{"n_layer": 15, "d_model": 192, "n_head": 2, "n_kv_head": 2, "head_dim": 96, "d_mlp": 768, "vocab_size": 5631, "activation": "quick_gelu", "norm": "rmsnorm", "norm_place": "peri", "norm_eps": 1e-07, "positions": "rope", "rope_base": 29000.0, "rope_fraction": 0.5, "qk_norm": false, "attn_scale": 0.143, "bias": "none", "tie_embeddings": "early", "parallel_block": false, "extras": ["paired heads", "value embeddings", "short convolutions", "skips across layers"], "init": "orth", "init_std_qkv": 0.0549, "init_std_o": 0.01, "init_std_up": 0.0549, "init_std_down": 0.00501, "init_out_by_depth": true, "optimizer": "muon_variant", "lr": 0.00112, "lr_mult_down": 1.5, "beta1": 0.93, "lr_head": 0.00646, "grad_clip": 0.5, "warmup_steps": 200, "schedule": "wsd", "decay_fraction": 0.714, "decay_shape": "linear", "final_lr_fraction": 0.02, "batch_tokens": 32768, "seq_len": 1024, "doc_mask": true, "train_tokens": 206300000, "steps": 6296, "dataset": "wikipedia_en"}
Each number is 500 + 50 x the weight over its row's rms, rounded and kept within 0 to 999. Layers, rows and columns count from 0. Numbers have three digits each. The size before them is the row's rms in percent of the matrix's.

# layer 7 attention output, 192x192, rms 0.0432, rows 138-191, columns 0-47
092:567472493520528476530554608582472469518533502464422507539469532496509586504461585504514580512529549431482430471448449492436610513512526424501552
092:419512505432522466330507546486471534496483469526581435478431490548527410493513430521546525489584409564455473481426535582494441527571404496479542
101:499491530430497570494473521512458483536499379475449421487502452497497391477506472517397478520517486391409561470575497568540495583543488546522517
094:543564552486464569548442521433527469577545482537522461525475519606546510483567576546512559504474561479545520481423432505509459592507434509470468
092:463487501453483591582515514479515455546552553507509543493487466497460527460489459598464473476427402530489488521404505478524535443534534567465429
099:481566473485547475446531409452410470560533447562514553533561518451493551519356462500431593517442435392544601510470453549541483527472470478593504
093:527401435513467494542466506548484559464547490496519512463488488538552483541401488450437426514589600510561585487511379500549424534457606521556444
100:533494449557455558501565487559566515446564502420561464519444448532519531418542488426536417509472503448411485511522499496516549538506524506407470
105:619546513545536453402560608523526538538490519490614511484448605529457439487510537566430391515485544570425588553531508629555517470479481452476554
106:403586579406498485514528533500534443501485505512489506548517515517588508545468486449520547488464436567514454506466511498514433555493549537565530
106:553494495469566509470404505491515457436452524569531501597593509506469564525443505434492478463640525532511429441571542585505526536406420553504511
101:478480458450522552560601535477495468399498522453502523459515511536424551408517518585446500581494522510483446566474489508516479502476548452594549
094:432572433514443514552546429511436546515470510471462536505482552542498432524592533551518473477552523498468449491538508456466507476515537439476503
103:516494444516625488533536459535442541448533454462560580528517530517517485532449577474444477519435527485417612536535495530559490526510473444450485
099:517475396516518483515421462458467497517486541464611441438505514504464523498470452473465480539488596526472488471440493458525524515486562382502548
099:622484530575520596556560458523559643485501496535505491459599482528493393456525536616525393499431544540516589482447520499474459526536529510486563
105:427402488467486609535491470453458486470461509582471543479488606475519466533467575504450503517410482505476509480379495475477520439593501535558507
099:499533421391458451514508488482561534495484534561477556494548620503477581435555518506529535490519498447582380470424528589449478461479465391504461
100:479556448534476587455563447482462491426559517511457519553514502520439592515542563465487600544434490512432511495463508541521544449474540468580460
093:509525453617430569449472454471529511513508540532484423465457595499487505489433440488506474484393493475437501505523645533497442524569442483572425
103:438526619485532551614460563507420450429429492661547508536509497483517424580567544540556487540437539523544526479589351417528477503493514448483514
103:489434493424508412457382609509471429441475506454477492423502507435519468443449526439413560495393491526593471496540494506486518408454489544407486
099:529437496448401507509488485440461513448360515478595584524550526503508528480476447540512491520476514471524524497513569486519421517502400546447547
102:556408553455390524592518503453446512474597452517560494541426423506492517449530523466517515421453490555518556537505468518493399424443439488445485
101:412440468516494499459466478435417473560516506480528545457525446426440542476490406548478515449503496502565353501461489422464402462424540519523581
106:477444445446496469503528505516552511434539517486450503494600563545437523508550447464586521559573548565543514470581457476518545595449476476498430
105:455589532458536468481493552456402491443483550417435503539512374525514571526537590554481488642440539502453558453532490484412416613478446550541497
096:552454562570563493477557390413512516512544548568558522507609500452468529525480552460448542534456459550534398596581431440450572508482517493530461
098:503521384414488425470484564497567442507527490464524509432535514587432565414485482531492379469458491430452481494439455569427463547605505517447513
100:584529519475468502531529417522548544510502423483479477595569488510430488532509629573437619482512495456550525534462425484528555541530523509591519
098:536460546402532501473483502503470504430508478557526424363590581412598577485540576534512503504413542473511598545498561624522552500545561590569502
098:490549434594429542495443448493419491482496555442565499496548487533591513508606521415521538605500595525483565437560528515469559437558466430465518
104:585468544555428542495551514509566574476534533492384369466480413521493576547477486418473497589468483521435532481495488452531459497408550622557444
100:481502469553470510601533417645441535547448553546467416499581492479565561530540519368475452571498405442393481525533462555515539509555507513463428
099:498485538541522399516501503553472472563508521486609380574489540407434476483494578486521487547508563513565507599476498539564524493445523523419552
097:400560473492445608531518437520514411501559446553476467515442481452583477531605453467384563534435462480550394503469487533481521469568496457465479
093:557484570514434542551421480528467534483491456481476373489458508419527496455483419471512505544577448497521544501474561461517468587631525562524522
103:438495467502440542549499526528501552505512524519482427474429526483503409462559422549513453556568534546474486556543575498509529456478574405540483
097:622429475529503549521354548491486475496538496520475509547487450519567492524629570542517427456420412459487429572560496421533513479527530473560560
096:480518503509397495498612471521541510511489554525472546563543497453511509480427582490459454566536506432577547449492446454437457447412518486450507
117:588481589475478447470428540452544514527477583511428448394408468540430449449453470442576469488447471530518539492499459507489546537426477580542509
100:558538496560552510610549491494515475427474523390431483417591416538503464499464469491514544543459518479488521519538499551474612519511437546461429
108:521482463507515336544433548481533509535519497530467431506447445472583413474417565513547446577503602536583551532552489516446470549475532470547435
097:614547369572477525462504573506482492464473468425470519516476522518442462490599492479463578395410413470519452448433554503575545622517428502494468
104:484574552460506492441598475404526474572490447585576499547532486439482510405571527582505537510454501493515520463433571465499411355544545430418499
109:467461492556671548473508486448537514470469488463523494513521526570516523497525594545496497445564513471545381506461552427481496522514506463574525
099:482483544565473548554459470546540470430493446445548512520481435505444566533453546462551469460474471520486585508581445459544467456566430557502545
104:512560506540536431559540406511413588444498597573527479493428497415412517474605611480509419458520519506494497505598478524547491535582531577575547
095:437460490518519450574514540510432367599342488529532542466447451531570558549421590545512512453488534533535568473524477537454444432555465479522448
103:517359517453503483444443500506488579512566492457468499550478533467523605438433592486413422468417594568464528543543495504467529489538440600502462
101:471560452510536629567602408454468531531511468606511440571581566481534544496466518520541484473547499407508431490519514486467436665480472503461573
115:545507587562508471422512407417491502495574535527614431473599516486599530462532520541456492465489543456498437507512492510501569573441463502487535
097:513536560513531451523526547564523540489564527474537421553528553531533568537483508506502461375486552562543532455451480489542597472440554504522533
092:448482553501489463536567542508519457499334472488542597536470492415461532556547494494580463581593587438460461574444446545469492505514489496562525